config.toml
norm_eps = 1e-05
attn_scale = 0.138
bias = "none"
extras = ["attention sinks", "value residuals", "short convolutions", "an embedding shortcut", "capped logits"]
init = "uniform"
init_std_up = 0.0255
warmup_steps = 291
schedule = "wsd"
train_tokens = 456500000
Each number is 128 + 24 x the weight over its row's rms, rounded and kept within 0 to 255. Layers, rows and columns count from 0. Numbers have three digits each. The size before them is the row's rms in percent of the matrix's.

# layer 10 attention output, 384x384, rms 0.0335, rows 170-314, columns 192-287
102:093105123156109103123119117137125154105157120091116152096100125125147123142103135134124138149156103164161091110122168119094111108128119127155147108147092166126098126132113133122089144115117148153118118114138110111144083134097172124145155141119159182107112161116142157111137143094122123099
094:090127117121136073115139126098145114091147143116087104128156138107074101134170124101148130130140133103114128117079140118078122145131169120123163151146094141142122105160141140121138143147089156159119093112121176158153107125118162125140091167129087157091136146170114067111106156099151097125
093:120136159118127101170133159097143093125143099122165112152140116145095126137095104197134163126115141128131125136159126174156124176148112128126097123152099128108107111118099137063131154150161124082133104121083073121140097120130116120070142146105096118094092154115106156137115131120140087098
103:083146081165131114145118164098146150121100126114129082139137098135168097160104150106176116144117107112112155116145152148151122152173156115135132150130159115111123143152178101131132125138136101174167168143095163149121129127128104131139107150154139145130095126129088135133104033122130150089
097:122147133147133140151139131162125145097119138120109155095099152119099126110107148118179128150113127103095149136148137158105104136091118141081120117109151121119113115128100128140110118148120173149130132088129082062123118113135101088104113139115145133104133172118107117169116162149089140076
099:116068124154144174153143136126157104129129086157120196126106086186158143185132132122153128137113122098133124143150089124226166114151125143131092132141147141124129155056106139133131132086158124091142099125129141107159138163103137109088124125109158149112143121095123152088141128127141151152
095:141129148136130105105116095130111123141173144094118116099087134133150104058092156097100151122140110134146140166147101143097154109133133140148119140158150146131118109135121113140141139187153097130146134164140109156137099088160135097082147097119096124145171155156114140148129145149194106101
100:139115087130164151137135123100150115090108172150160176165171143126112086107110056130137127126138107103128145140138136127137110111113147137126137147132113128108157171103111158141109111133134121134154129068145128152102122126087178107143081110154110140092152116155127146124114112139154118115
097:152156164072108101136108095126126096142107170128149126088127147128098131116096164143144117149139158162107110152150137107058156122121126119108107170119176169106108107125108131071109157127131105159132122133129123061109100106125089149121111099091145115120065141139143153141104151131162133134
097:113103133156147100119132129173130123147083109164144167111141117139114135061142139142136144046138123133091139074120118141101134095092121123150122127128117160103117135073175087100110129158120149157088152111105139091171133138140163169110117143132137110160142123127118104139132152150164140119
100:194161149151145123127127146113117172120115101153142104147137133106138149148164140157160173110158089086119092125104097127134098147091143117102152127082139132100089104141151124136161112113118151119081113114064113104166108111103140123144124151120082141135154126130120156075122151122188165117
100:124132111150119169123134129131136118103126148089149093146102151138104125116113160151140106129121117078153119151168111134186144098087100163179142108107146059093139115139169099096135115148134074159146077133125156086081137169127124169176149125088175130134108102100110146082170163173144175162
109:093152154137133108146117159161128160125132130115105089157144181108142146119141164115120109156119137143169145141140102127110134117146147128184146157107121135143092110104148169133122120123114087113105111148164123141159140116108146127163114152099135117159151116139142153141117158144118150093
096:114152137099103123147093118147103151120119115098129117121145103133107120148162107108116102093152095113145138098134147182154138176109125071127127105068123150130134135133110113119144182102129169111155155158148130139062125118126135150155118131116074160144088109174155138142180106126121134168
102:143060129126143165129087172133142140152126048111163143140111132126124123116146148149134127131120156130136122147120106131133119143121135160117143134154135106128140101118133127158175108122142165125099146071136131122129133156098121182147116138096167121123107140127127132129111105093132104127
097:124105139107093167132138109116143092148116155171125119145127111124114132094153107174123152097148109102123088146124149145121129174142120129092092104125156141079153153164104078148134110177121112119153096145143122117109117142099124160135110106158130094108140110168126139138120133121113122114
107:126091119123122107093136134163124121182123106135144172130134106122112118143155147122125110107101121126100173121125100129117141107130134129162184101155115088116113149123148159110125125099105149072147158112145125173133122109158143163124128126122083136119132100117106120153173157115075105154
113:099140142120136128095120157126094113146093091138100103142124119088152120115105122131132114136117106133097111104134122086153154140135140091111111121105169094148140116134129160137112129106145067118112140135141095101096144108154117133151135150135148152099101110141101134139126143092118182089
103:140157100097114141115118116119102086115126088155110130101128107075130159133154147126144124112110108115131083180177098106168125138134096115112120117075157158104105111153117166140099126128103087124122135152096134140133107096140130097111144163126107114134104103147143116147123154132123127103
107:157141109124117144116148117103106102101141158166124123110118141100152089127113157092125126108084108135111108110154151094122130162128137134087146151107134113137140121136153134115138138106141105131131114176109138106151079120206135152137126158170145125136166147176156117153122125119099129158
097:155104132127089111134104141092105098125140154116167102147134117105140129154124155155095155160159107144165133168138106138112139176138130145144152155145116121158094170120129123117148159128165096092160135131148190099147161146115147137140116167150147137107101105107126153170099125155179148157
104:134165147121103090133151089119127122099143136165177130145115100076132120156172135135089172086147108102153123122106134122096121116116106106140118107093155140089132118164146151142087106092097117092127104157156143110088184105132102113097148102106134121152119114147136145136145096095121139119
099:067118133120135150158137134151148143131103106137151178121119136127137162098128124096150089094124117145127120105193124146141135095127125124140123097122101121160119085147183159178112173157109121113150149153163140097125130131147152084129106096128165149108104148138118099111131160115120102129
103:112095159087147135139137079126108168177144146139139084111118147117156116114138125056103116168106154160157122105148168117132141131150096146116118130109105108142148124148132091126093134152102147123104161122144104121098156132133151169076141137084090107150113131150100121118109126096102080090
100:122149131120133082077134097145114148091145112120083125093136187158066136124143102143142083136122164137113145105153085126087119125117137039140176117116152144105129119130141145161081128151108120148141128127127082113154148149160133163095114102165128135148185154146103125171120166149109110131
095:142144121159104157121098154158092133131142135099158115114136116175123146145138124111103126118130130116151168121127121134121145182141113155136152106127134147129098115116092084133134157139111135127194148112127106150119128116121110121101131144137114121128110174149151126124141101168127125122
098:118086130116113137167134114106137115098166113105136148123120121174113086141143062176109144129161152171184149137104157148166135145153159165108088127137150156122142142149137146105137175146162121126115103129110120094134154153150133180132067107125120082090123163115116114125131097091123144070
096:066116113176107139097107106123108113120185093087083126130144130151138158180151169141097142155131130088170109167144110125140108102126095153126149134129155107120151123144064124146143119105130146151144189096119122143099129121109132115154150071141143110089094110089152124105133130116163137131
099:104105105114146107153148104078127113141139121120130133124159079140130090123154115149107136137134106088151107143155151130176161136131094147131101156119107127103128134137129159147113115111133087125118121111120110148124099132087111171097135087170123150154112172133127108149126086082172121131
099:178184126146115151127103108131093174098183129132149171107166132135120140143117122158133077168122100126138173101132119141123088149121119134085129123129111120124112134150124145143138102130115153149123110092145130114132129155088123156174151123148149137099102125100141144129112159115155161144
097:142109134135139168171157118084096124088153155132106113158114130148134126108106126148164131142126116113140127180135122134142094133113107154144125103143157134157182133101131164114114129153099172120095116157100130141124091065136111108135085117158120131126141125140115086181131159153129163116
105:140125163122143110148119127112127134129172138121074114141116121132160145137128103126093113146132102154132092122121133135105110142117143103137128113117143118153130160174166092097115153140127091117109118126115154104142195149146106132101097125116150111175114135096094153166142121126138121137
101:115149107109113083134135090143158139127146105090150116163114136140117137099137115118116152151150151119141104086144127169130129127185139128156126142100136168138152089151138128100135113130120109153089127117076128087129112145139140076152186175137098118131114185092145136143086137167114152051
105:099148131090157096115153134148113119154101139134125122089152136133128124107155128048149128124123091159105122130180148116119154130131125121131127140128100138143152120138121186108132111151158132137130172107092098163140108141140114104091124123112163128144132130112100144137126129102133113113
098:146089092114108138086132145114159073150066152118096131119093158125091105123124143111120148151123109158158140163105164080136140144103142112121180176134091149123103133138139121101123139151139114102110163132168111149133090170118146114152073123132108124117130092107149131116085088113149118120
103:064104128163132134122107141143152091088123170106110088122095149155098118152109174125094144172144138126140134147151123166131106123136140114134153160143161093119119131117116141105138126148157109144153151128109134113154127145130154116162094092150132131136143162144119114101140114148133150143
101:145133143115104082122147145123167165140094111110135081114166133130126136094147121123134150095167139142129119173127081124133121076089161101142139137114082122096085127131172082097168115131153130190170173117112162116207116142104122176097125127148100077118119126071155125146085103142107168134
100:138176147126141130118127117129154159137171102126131143133125110111152124147141140104099096167123170097130153147138118128104112084106133128126134118163134114132122147133180099148106142121132124050131131152171150170114098126093123111126091082055134145147130086116192149159110165070167144140
093:153098091169104138120165155132158179139107110141133114130174139073124109119136073120116122106098088121135128093079112143139132150105140155119147066123077113103170078121177169130137113141119100187141110142129127121119083157109118115185132109107136168081115104136103107131096114169090158140
093:135079122183162157105152159147129128106116148106140148164148133155175140146132179131105132102120104118156130111109124116116106144141107132103185131100099128137134143112097121122133101113128155157121110092103102152122124150139119109152079149136158104122125117167106077160077160106147132134
101:125137146119139155120135115134175147128150086133147123120110123104169112099116133107128095126143151124127140144130145144085131118116167139130096129107163153156162116131159087114126101138132121092116145134097112122116139139105119084113154138110160120106145175152115103132135113112117125091
095:104141141073098133113145161128105139116177104124085157091146104145183134098123101084101116126103076137116160101133131142152119122121123126119091148135095114160136130089157168111146108141154118108128105124111110147104136117128122110098149086129176076144125132111161129116107108126140117122
101:134134125148122132113112173161159120137133140098148139134139158129150133125113088142148143108112090119132112106130126105121135145117095129105173092137157176134113135089173107116073093126097139140110111142110081130139105128140116115108129149143116112113109134101122115130155074116168142151
094:112176127117116107120119133129130128120088128126118083109112120121120144125076110137124102114145156113124128123122114123125066140122134136097104148127158136117114150092135131155134132126117141099151151083131103144111142123151140108191186169138116107096078168097120137116106107151128103113
095:141173099108107137140139131133116162133119193102145117114114161118184155138140155080135092099118119144151136076100079147112107178105099114160182117129110071184119146166134111126124122127130169141138152114131119109084150125138092145145142145137120163153106153141127102123144166168097141173
095:138150140146093109143135105117109123115152153103111153115087093152133110146115172114129133147141098152094134173147123121130109167098118168116139142095133077135135144168135104098177087104138133127109140129105125120116127124118113106137138119148156123148130121091173084125131137122151109143
106:139132114166092111196156149112130087130134116123144137168126147135115101125095128119137164165084116108120111161088147133096128150119080137102148146127126137133135113103110149151096119134080114132121115130144166132172131141144133115154108109140140115104120106101145123152093140145180075142
106:148155139111096128138156167123123118103092120118105103154145152104145149170147133093130102101112144157100130141136113118134117136125106099079108177138096128120092167106139111130064137187097177108109113124100129115105132112108174141134145137180155128133132158133126089119097119115113139155
112:121134121084134124141110134140126123107129127099158131113095109137143146096147171097174151136112132130091136080121130150111101135155106139120163118106113106118152156182134105142113145098084146138096165114122099102098180160147130128130143114108152136127131145157094143163115115088111087083
103:111121100137117123131105141149103178126108120145147098138100115155118098112101111152132105136145138123142117166099104159113119102133146141155174130174103146156106108124120155130134112172135097147108102110163107108155103151094107110149135107144070114109183093123108126078153131145142146107
101:114152120137152152151129134129112133140123173174180148146113098116144137161154134127166125131095115130102163142143141107084082159145073084097147136102106130119130128122133155122104134124112135108149129078130117138062149102110146149150120139113156159114122083136104152146168087142102094178
098:138101129120122121160138117112111154116137137086119073132144146142123103132143112073099141125144116133155123138137149110102136173151167136156120172137142143116134122148093130113101129133158124149065157158144091104152095119144135107136103108108132155141075130146119108134107179163120127053
090:124158161154131124148130130121147114115127168117157146139145145146154135123127139122124122132166156114143139146106157128125145115104097145153128130102112148105138161108113098125126141147124163136149160079145118113117125111120129168073080081094150114116121138140141140127135087118139103068
100:141167148156119175156106089146109115113120137119154159122121111107127156095068130126114157123111139121127148095154138102106099145135148125163128126071142109178116152138129133115138164116110136092164112143152134114102176137102115100092119109095147146132115160113028122117138141163117167142
106:120094136126106179108098106150121086087131121093121161108157144183164103086094133133086157189140150133157100137125140126121130134150120101153108113138166153147127153113064165145069172137112129128171110111147106118148110146118107129128115126117125135135140160157143159149104147127095117155
100:096160084121159119135138105108126112107125133141115174095139122152140153121135138104148149131090109116120135126125123112146134148176127158102142117118126148149091100114128167161149123111090081126130145093057173133155128083107168098123171162185092101140140109109166135095137132128090139146
110:110150106126117139163135139143141148112130145138122129157094094121125087101097183151123106110131135157109168120110144172119127099116093170118113161127119099102159123132159131103131112122136190138132158107126165144141081192184121102147171084125135175093113131130117120104121115107109128112
102:104161094145081124112115110088099129118147109115150114144095148113138145189126124166105126151040119097126126158137109116164132160141123146108108193090138138155125113122126130141098152158112114133118152143136140098180132138145145128096125163141138151169105169144154112092111166157125121096
096:136173095077149111134121136125122185111108149117156137109126158115109184126151105144159156121165137134107116141114153138135083140092147116139142139146136103106101128173195137152113120161109178161115135090126149138116063114107133155139103134164127121096117121093136134124117112101162081101
108:126151103094139148099155100126113138144143131106089089080137118143146144143161096095122124130130132124120102120130106100140139126143090118088102135141141135133180121131112162093117143138146130136132073168111091147082083188191111099149104094109123190110129140142145115117100140110114119112
106:136120138117103146127150147137153129129130151160159126121141101135071159145127124146124114128099134135122112183165111129118128073136126070145115126140132157083108098132115103135121099140152124111140148135097093119130111129121143162084137128124175127083099121088134119107116140145103152121
100:163119138092156151163099102133129105106129128138096122131129117118159130103119114127113152148094155122114168147137115151122137126104142156119112113130121108111117110134130129098116145157111120072123133133204097135092136111104166089124183119123116171157071132098135112095118169144127112100
099:148139114162112154124138154120122123144101118162097164137100166148139115122092130119158140151168096170149166116118151111132140135120145148116128100156122086132148111060182166122153152073125169130130138171137133143138126070081130097125128086118152116168158118106145146149127169121124100174
103:138114101152117204146102140086113111137123130087084135090140104130125113188107100110058160166086163147133105127127135116156127126127154164134106120189052167095150156120104167121146137133160159134128111112150144144114115114149151138153169129125131151135147100149089106108210145125110107120
095:084109146138116074112085099151136157162161103131105094079130157160121103096112078131131131160139130128134103087127099104085152131093161078119143127128127122131107127128111137128145141130132126173117095154114128121082145156138154118140122120100120113147174149125113164080108129123052187143
107:098121097167152165135086131100166107106114141096113121154136054166161116140119120144082133132154147121119137162115123169166110109139089145126101146141108086119111146120144139118123094138172156119127134132066151123128129097133088097101116111135121159116082127101109104173106147153119101159
100:107141127105132107099150142115119100138087090140128105131177118116113124141177145145104094124161130127081153106113065124105099112158119107109152116131121107127144169182121110115119128140145119125135180167173139139101125104144074155102110117117120127097133138099146156138105115094141095110
097:145108070148107113124132179151144073152114146148152129126109090133127118131118110097147168155128126143118110177131186126138078128124159138123151108101111106087129158132180092099135156122125131102171106134192163120101143130099124138151131104142113136120152122128128126141162105108160128110
100:142100099128123109145137130097099101128131133112143121095140129120116158105139135131151117116137111104112104177118105134108069145137070117133117126148115097113122143142135104134143122092150142139145130123107124157097128142151102146103153158194141131111109146074180180119164114122106120140
095:153136138133133091173146083130119149130134152141160155101121125133141149117143139144174157116101141119155166137125114150103086123129113122108144123100110128140128095187144120143163146117115120089136108103122124120135138140142105166156109099113099126165173103071151149131139135141117071158
099:127136095117140127135134147127144127125120076140176138123103110124070148174145129136151114109123115070157165129136118112117116136110137128103161121113140108106159107127106103131106158124112118125133121093126141139100111131105142101101157124132151117122134117117105131158113158124131117119
105:116103099118162124138124142137115092064148101127160111112118101157111111136121124123155125136131172121153143151112144118121092117147114109127146166117121138139085161096136149107118138145146117146118150125113142143092078110114154162132157131131118132165154086185110123125131159108097163121
102:135180157118114140148131101130141094186145138155115131116111119141058124145142113109122103110162151141118145113136116157144154117112137130108120121164132144143136136160177093083149146144126097166123163158108111112149118108140102088151119124134101146084098133096105081140102115103150135106
103:134104123141136118117178156127081128141102118148154129140126183081112138111125109116114117140115093102114134092152144121101146126167107103142125085118144150093147145121132129129131159126109073161157120121142122112105119128142172106116159123102135153138128156139130131146121111155129112094
101:141156152147156142146140149130132108129097130139133145122152125123103108092117111113120147102108114111107138135071137127117145170090116112110151153105129152090114122150151156136124157108124140115116125120148148129166091122121126161125114142114134142108111128136177111147130183139154112140
105:131149122112131097079148138150140148143131108161131119115130126128167117110098134149089123125124160097095124134106136093117165088156161106131094131140124119157125132154175127137089150151140134112121142071178123120140163135115145120137143100114135174104117104205090056162131150162138151090
098:122134113078115118113111089097080161089106161143158086121158152142124161131112111196101111112139146131120138097113106108128121138118120132101137142146149122199108170114132146140119117143187149113100151087145154161122120128107189131123088112117140116113107100107115142065132166123114141118
094:125112171168127184108126106178128157188075160158133110134127158114176135143112078122128140160140127137122153106144114108107133127148168163170104109117101151174116154088113149128146165133126131137127122129135125130128108111136087149138122122099121097132092130113131148133099102123146126160
094:095173061128147091192157094132176151093099117103135132152153130142122091122149152066153137142127114157151136091091115147150112150158150110158151138119139148095143102182127122097144124123107123114137117121136114117114145100140104129147082098093095091150102128143139113160127103113153162121
099:173127151161160111150169086146134126092104119147143106138143116131168135158151155128130157171153128140120108138088135175094124111180136182122152100111109134120138160158162145113088149130111171138125084180110155128147119122110089139145140139154114112099111121143164114159129155118096154199
095:123133159098153132129174166146092135120142138142109141139134118143135178127109082099105102139125126150112131111150097136129105175090140088141101173130186162171109100081171124170105126145096101121116145090158129155130139066074062086134139139107134105095129121124128119136113126131177103112
093:125142126135143156135148124115115180142141173120115143115111136117171140152163114136114136147142122124121150078113095119119130113118121109121110156147072153137155126065103152123138159140143131141108129091141070156085119126100110121123166106147134121120139136152122100119171161067155137093
109:096187136087153103139146106131138163109123161102142151126161141113108099137165164088106104194122133112100126137105160168113144172135095139147134124105119130140147150136113132157159134145110152140145149129062085140137143172121116121093105153117102138117113166100170127186098109163119160100
101:103140132118123152078108140113109094118145081128083162132117100079136152163144080104094178117127098126101127127069115134157100096129170104104116086149158134148165131121105114100130154166147132162145140138114174115136143117142095087100122155114132138117082136136124152138158151126142151144
095:137154159118093108130192124150172119165150132158123122144144150117154130089194129081100107109126124144186151143108126105134142135153161148121104168133128126083145145152146165131082132134151098144129155154118132133137105097107125132057079131130119128126139135126160124160100131147115117144
093:094066143123086095106129169152113121173162098131139122153153135119165134108152135116154135109110127112111107095140088118132146122152116126130144136120090127062124147112129134141143074122129136112112147099111126125127136127113102183125117168126081116152115110114162118184107067097111123125
098:142137146115171120123154143139101084114080168101130147104130146156092171076108175161113123084131152158167099148146138107177157131149139122135113114118153149137107085108163154139098159128152144136122141106068124156126134100138118106131123104108138145115107150120083146175144091101144128117
096:141130100097103106173139151101147145129147129126149121098149118125133077121125136111110112162123125086153102144166162098171126152162119158136132104123163139118111191153115077178111134154135105185091109151114134161145138096118134134096108149166123161095116124079099157138141150071131127134
102:115131098179103127168161096086120131095170106140109158110102129151189129158129129109130162129140110121171127148152124114089152137169123142071130132120140127143101131126101133170149111111073122110151122131102085131123118161099137118151110147086088139137121110132144093145122141121132189110
098:107128147146137139154147169163183104109090154128123114170096110118139068095118130183130100085097135127131104137126133136100112111105105137152114152124147107099097100103123113117104149086108154161145127128134128106122163152159150111143138131159145141120132114144119144149090158126126107114
086:141129121102145139193110130137136085119109104103158115131131141129142115120132151092143138180128137112149122114097146124136128110156126091149144108100092126099146147168113154131146122122173121140130162140113113128095142113151102101115124127167130178159105139134102192156152091138141152108
096:152091148124162116132115116105132154131072128149109149125142096098131148132131131102116139113134136134093142093116106120113149117137159153127123098158106187137129194159084148125144156156133105152146124116163136144075091132118104073122134105151180150110137107183064093120108117177131096103
093:135132109112143141118104143143158132152110126106073142175100131167144151132078136092108128135130126179109166155149127071154113128098149110115103107145138146099101115082165113114123143119103161175118143122109081124051107111095129142147120130157111144102124114143128092125140128115131170143
101:140129112097125106138146131152125108140110139144106124119106106101119100087135119177145155110112133177092084122125165116123107117123161093149124143158112147149128161198115158136133117118154103131124155122122105174120147091112164124107112087113112145121097107118144139134132100097147100130
102:141163131128099129168117124146150130130155151141183127112124091095125133102145131111124156136096134134169126150064130138119108158132109095167137127086153133087103109143099134095108084149140111099106120120177122145142107114120171147121143123073106116148119103115158159108108152127116156127
103:120141120138160137133115141150143086178153112144107121153144134131081124088114110101129124145136159145156088161135175129108138123099093125106129180110135160116137160129138127119114120134150146101138169132188133127127132114109106119107138071102118129156151112112149105134140120132118142165
099:145151085066102138127122091140140172175105073140133164126126120153093118113119097127083137152082113154126134103160125138139133146106132104108138132126151111115104128122165125128113105062102109099158142120138176147081122118097102118164106126110175098120119108139092137117070092115168150130
103:139136132154141104150103126103150131115131123143153124111066118123067133102124130135157132111128140129153128114149107137106117124125136139184121141117167165098073146167146161124158122111145111105148130096125093176085083142107156153119047114108139160107134098079111119097133124142129082137
113:087077097148109158146122142114159112142092123111120143169136122170129109150132078142083113120126164169149102144158150139193171120132144150159133136187139158117164099093123142075136139102175122120130137115103122120074125162162117077150132100136133139124111114122152168128130096116159143123
093:126177190128137109123134143114139160085176122095129133139147136104154135104128154122083115100111155121061135092120067142091144117115169101108091152137122147140130121137130120125103113108138174112139138108142132136162099106132146108044152135113092109143128154146122115070113149166100153103
101:125124108161117172150045136136092119098131126122125160111132135088091113170110127132138119114106159142139128082128114119130137163095102071096138168111112112082137169171106110075118128111116131086115181100139080123140155125127155130157105170149164135134133120125134167127113154108174116114
105:067117101100137129118150143098163102158139137143094114126141106113096136148054089125114129098132104136112148146153174085137080129117135118071095154161125113128092119115142108134134123147135103177145136115162147150146123114163111156147094104156125123169126144136129151108152069100142134140
100:141140172062134168103105103171096147159115148145144119071101095111147151120132111150148122137159152146129127167143135119130160119144111089169116122134132148119111146147097134123122100138121130133116112161144095107154136192134150136141116120144137140144125130144138143163095169086118145110
094:123130148169082079102129204183139127156139133134181109132138106129150126123149164102149162134147124107106121124110150099098123126151125116135148156144089105138123145133177102128097155110144115174123114128109111140162113121130132146105135096136123117130111109145143086114157141137161135088
100:111102123129178172132136116158158134150137118135127174136142139139173108097097117119105086130126130149133143103144105128146145125142119165095098106145107161108144148101141128133123122125162160126128130108133149153100153106133094151144062122151186128157142164126098102159106141172160170145
104:112113160150146112105119149138155129116100097082095159127129131118168143145123150111153132116128097129137166079118117071118109128154098107127148141106132123151074130104152113158108106117102144162149120124151146107105115131143107108105083101194148116083128128131148156137088097096104192152
100:169119092118133110123116110122153192115136132126107111116077131128105101117092100151095142143126145096159132111084137125127094097095106142139129096119079090124110131140114137097135112124172174127160136136091106154128153100116130099102127159133143118140135142134143179133154120112145090123
103:127098150123140080087096123169121122124101129158110135125129138102110122097113148167140142111184133166107121127142083090107142063113095139093161105145102129149149131150149119126146108117134128123111168118135160128096137101132151157110130145125097134093108112154067173120159105094122088132
109:142143138120127211155146121102161137120138149160146110137121080124152143143120110112099107103135132131136169113125131142135127133087123165166113166152089105128098112146123121087156117106136129138133150095170106152066138108113116116117126081160150177126126117104122097154102139132130089140
095:083133148140162125131103111129108170092124145109111093089129115137147121168126156151119164121107098110097115114087088136171113138136160115161124132097089156138143136102117161151160181116154126072138116132141119097123089139128099119141102098092148118141140136175135157133184136133098123125
097:150119156138103145113155122130115142158125115157139105091155109120131097114161131083106143157112103107130110148157100146108126158117134103094087140125157129133103102103115131144093122160091147179130112137159116113125141115149130174125134151141098120135144105084120140101142153104115106123
101:079079105116099128095129101156116136174113095102112146121137168173141110129148109089173074064124144150139158149128128136151140091115120148073096151160115105145115117136125152128134149141118140120111151133131201145131122163151168114161138131130154101131122089124100120127131131131126128108
094:098122124087130130160130113143180086129116120102105154114141123103110159110124153147156110116115145146145107090125130142105104099149119095146133101109139129128127102115148104169127125139105100153136126141133100130175109118113112101094123154135144146126103131147168168159164150107176139138
100:107145108118157138120160131113155134125135121125116172120117079169172165091140142130119146105149148154123112172135135095130153142117139171127096122145149121116131113110171138099085146111156147155107115148115131152120161164150117116128113111120097157083100167126099084114155147134132132123
094:107178142072148130133132113152143130139166113125104166108132149137142109108126146100141147081136159164137154090128143110132143149122123122113120114105088138125143163149105152113149173174120127105146113102140147139186149096117092159136155103134109156123092131098135147128143162145110122142
099:149100119132129149151126120094165163121128118103123107101126147157104141133126108113165144181109130185147116131112107197106120138126121139147119138121140130095161169128156092118155134126124098160130118149100128151105087133158156111125113116168159155131082134089123106166183093158147126137
095:147090127156086149088143139107122148163134106121112079141128106102110139151160096157090131088174127124127155120119182135166185151135144136134097129137118146176108117155110090071127114125151127153144157133125193081091150153122119111147173064103167151075080128136084125153104122165122102086
110:176155142123176068168119119102127058127121114098156133141100145112117112125154093168113150134137186151137120139100160132157162137124115171148075127067159133114125159149132111093110166131149129122127144130096117108143139135129172136149103158129086065134102127112166136167092080110137143134
101:144166170153126136095187176136137107118102120124138122144148143113131109110089159086112124173118147113098209093107153144102160125138113099141099144138129112133129137141136098090160115093125105144131144144117121159139190129138132138086113089154182159125142108131136121111118157098141132126
094:126157124104101129091095145140063143129147133139102095128143118115118131142113092102149103136121116159061138152135147112116138150108157119140116125143087145108124184154112088149093113122162116074129111108133122134105075069121138151127149157105159107166130086110117118110108151153198120096
100:114148130110155119138157139120165113163096123158126164162161133127164119124144146113133121118122163107119144145114158102137120091122118120133083155132118081135127129103167125131124060147117081159152109137177149135125135079101113134123145106128123110110153120116108117142122164114146050130
098:121125139134144108104111158120116132136128092154149131118136146131120107133091181120133099148092087095111140149135157123128164113138149110148142136130101154141114136105104116147133118124118125125098115145135149113092116102124120098126139142128094119097101170111103131153101093120132170102
102:141125102111101058151170145140149093140159118117144153179172131138147140105176128127127149106095127161102121135090137124165136117155119084139134164081176105135099122121172141154096107074130117139161094112131138090131116134102126175158136130105100102149142124161107113120124095138104165196
105:087124115179163151171138120183119143126143142123152141150115105172154155115119126133136145106146173101164141105125180130119124146189108172139155151133125109155129151093118115128117146134162125156132120111115143129162116120071160127124082128140119160131107152159160155121141176148107123138
094:157144144109117139134107100109092150100152105143120107146166090132109135086140097135106124170119069116142149096130084108120107143135054140123137147138134158140151100080139115149100115158121150099157133148110142131112150107166096086125133139141113087140129143197107109131113075131113097103
101:139097150093122146111132136127103129149113182166123156122129164108104142147102143108129118133177131126139137116135153137163108147115170125101111138168146111162106132140132140133137130132108147053136072131180105109126119134132125142169159085124149115098168133119154112132106154122127143140
097:151099105083063117091099091170161124130147093121103115126147135167122110100138142127103110112170141119103142146191137160109101117145123165112172126169117144136128101100124164139152119128152158162121120095143131119155160137119133110138093097172109139103162113129154124132144159127129130158
100:131085146125129114113082132121130148147119105147117157109138100170107117103104099115129152149163120151086117092104134119139139115105162146142156126145100130150169125157177102129164148097141124135068146158129103117183152126143091133108117168158181122143159119128114114165143129123129109107
103:112142101155144148137127137146124070136123121100131103143086127141090157129112127138159118124139116133153151138119125119149111163160136134137118098139127135155129108118125152136171060129151131121119120125118145148129133162124111114112107116132183134093132129105104158120098078133157143090
105:154105118128107129158116091086124141128117131120130112148154127167104138143130088072106092179128160137136127087123125147113136093142076098106134151131132143149089166131056167137129135124120143159115152125108128138155134127117120135126147098145108096143135142078162155111128093130120121143
098:100116145144185126123136127088096141107100110153125144135145148111154105117136104140105096127081114107094173138143169146138126111090124151147148098088179134102162126148092130120131162127073137103111125112127115119138171101121113128116133129136122108118124130129101141140091142107160104131
089:095120135175134103128154154116145130099140094152150152105142095132104122125090150098164071106103083153134176083121136124091118134152142148106155081124103126126115097121092148171141151128122196122138172119132148148097149136149120123134118154159121170139134129148143115176141078131119049181
111:147101134099115140089106101110094102156137134112117101125112147110164143159164157088129119139141143128149138114159120133126143112102114145135092130145121121147102132102123133132111145150134147111118134140125143119126140100140131141102118132154114117135155123114092118125141142163141144116
098:130127140132124133121158156101161144147140179176139157127112087122100130103125100135081150161113075122148108109101115112128170150113167142135123111152140136127156147103147162100187123103101151147144136138127091147133148173124098133133144126130114154141156152123137153130082149127116128109
100:148116144151136167113099142112128127130160150133130098142133082109097145159154160107092130181139111112145124167116098113144128140120126128124065114130130124154108113127093106090137144120129133113115100125137121134129170091137125148145146146129116096125150101116111159132104136151160151132
105:169088113145103121105122077139129178110121126104133158131122081178141127156113115135127117152126125138114165106134126125141081115136145141160114081089127125104164135148131118111149137093117147125139111179187150122145154143127147161114143150116126112083149123140092138127173117168113100132
097:142055162094153128125128136153141135133127106119128137082114111070121138096140155113139141130112121083111137115182140148121107186140131119130163121088195116133094142139108097114126120126140139188103185139118109124140149134163131111136086105165114105151123126125123097078158100141128183143
094:112154127158075156091109108177120111151105128125157130128160101153109090078058091129151140178124163122142153127125148121125144156127133126092121127130096132138121107154156142126115136145094116132104167106125119139098132100139134090175150162121125148147106116117146128115116123125070144101
110:139175149107119130152166103131121140133104154157107128115126107106155114122123158069165113125090140149124115115130191123119140171105103075104164171095134115140104116153105085147121116166143129102135141130147100135092134139136116103117122129082086171115091138103095106130131114126092170149
100:144141162131119137154135114090139172117105151132170150137129103124165147129192144102130123139128091117165151144139151121088065146099123094145127119107142120122154134134114143168149117128113148141131138127109145135113101148074159124130144132138120145102110099144100114147072164148132118109
106:102125119147148081138154119123141115101115160115174124167124164121112175100115151127136130134146152126114117109126152141113112140079133127133124161098138140147072103159187147114120073124121140091110170098096093158188085128155142119157188112137125082133104129113104094141085134119145099123
100:157113127128148110104149144121129104157116155115077108130164079130138088162087096157117141103132137115117156135151110133149135135097082122137138163127107137121156185142123146127085137147141148143144141160121130118143116141172126166135087130132108169118091117140175138116108121104133105154
085:112124098123138120134159156099147139192075074106105144143098150133127164188141123116157133111142147126111139086112149125154163088143140156095125139106136137099180111099146181133109152130089126139142154109173161155119129105136124128134151140087124096137158102116141129140146090104116114146
105:121152098136154128122133146124123145083126088116145133110095152114110153128126108144106136086128112114120156106122128131088115144130126115106161110073109082139110125130081135152116115123072110135134152128078151144147119106151147163145108127079143117120130120120154151143117114108106123131
099:111145172145122125145121142126130171172171140130171152135104121141102119148113114119138155111138087104156123145104122141146134121115158150102098130160085138148152115123148136119111152141173112131122141122143128089098151127178106123148111157103142088144122119152117156118171125149156134166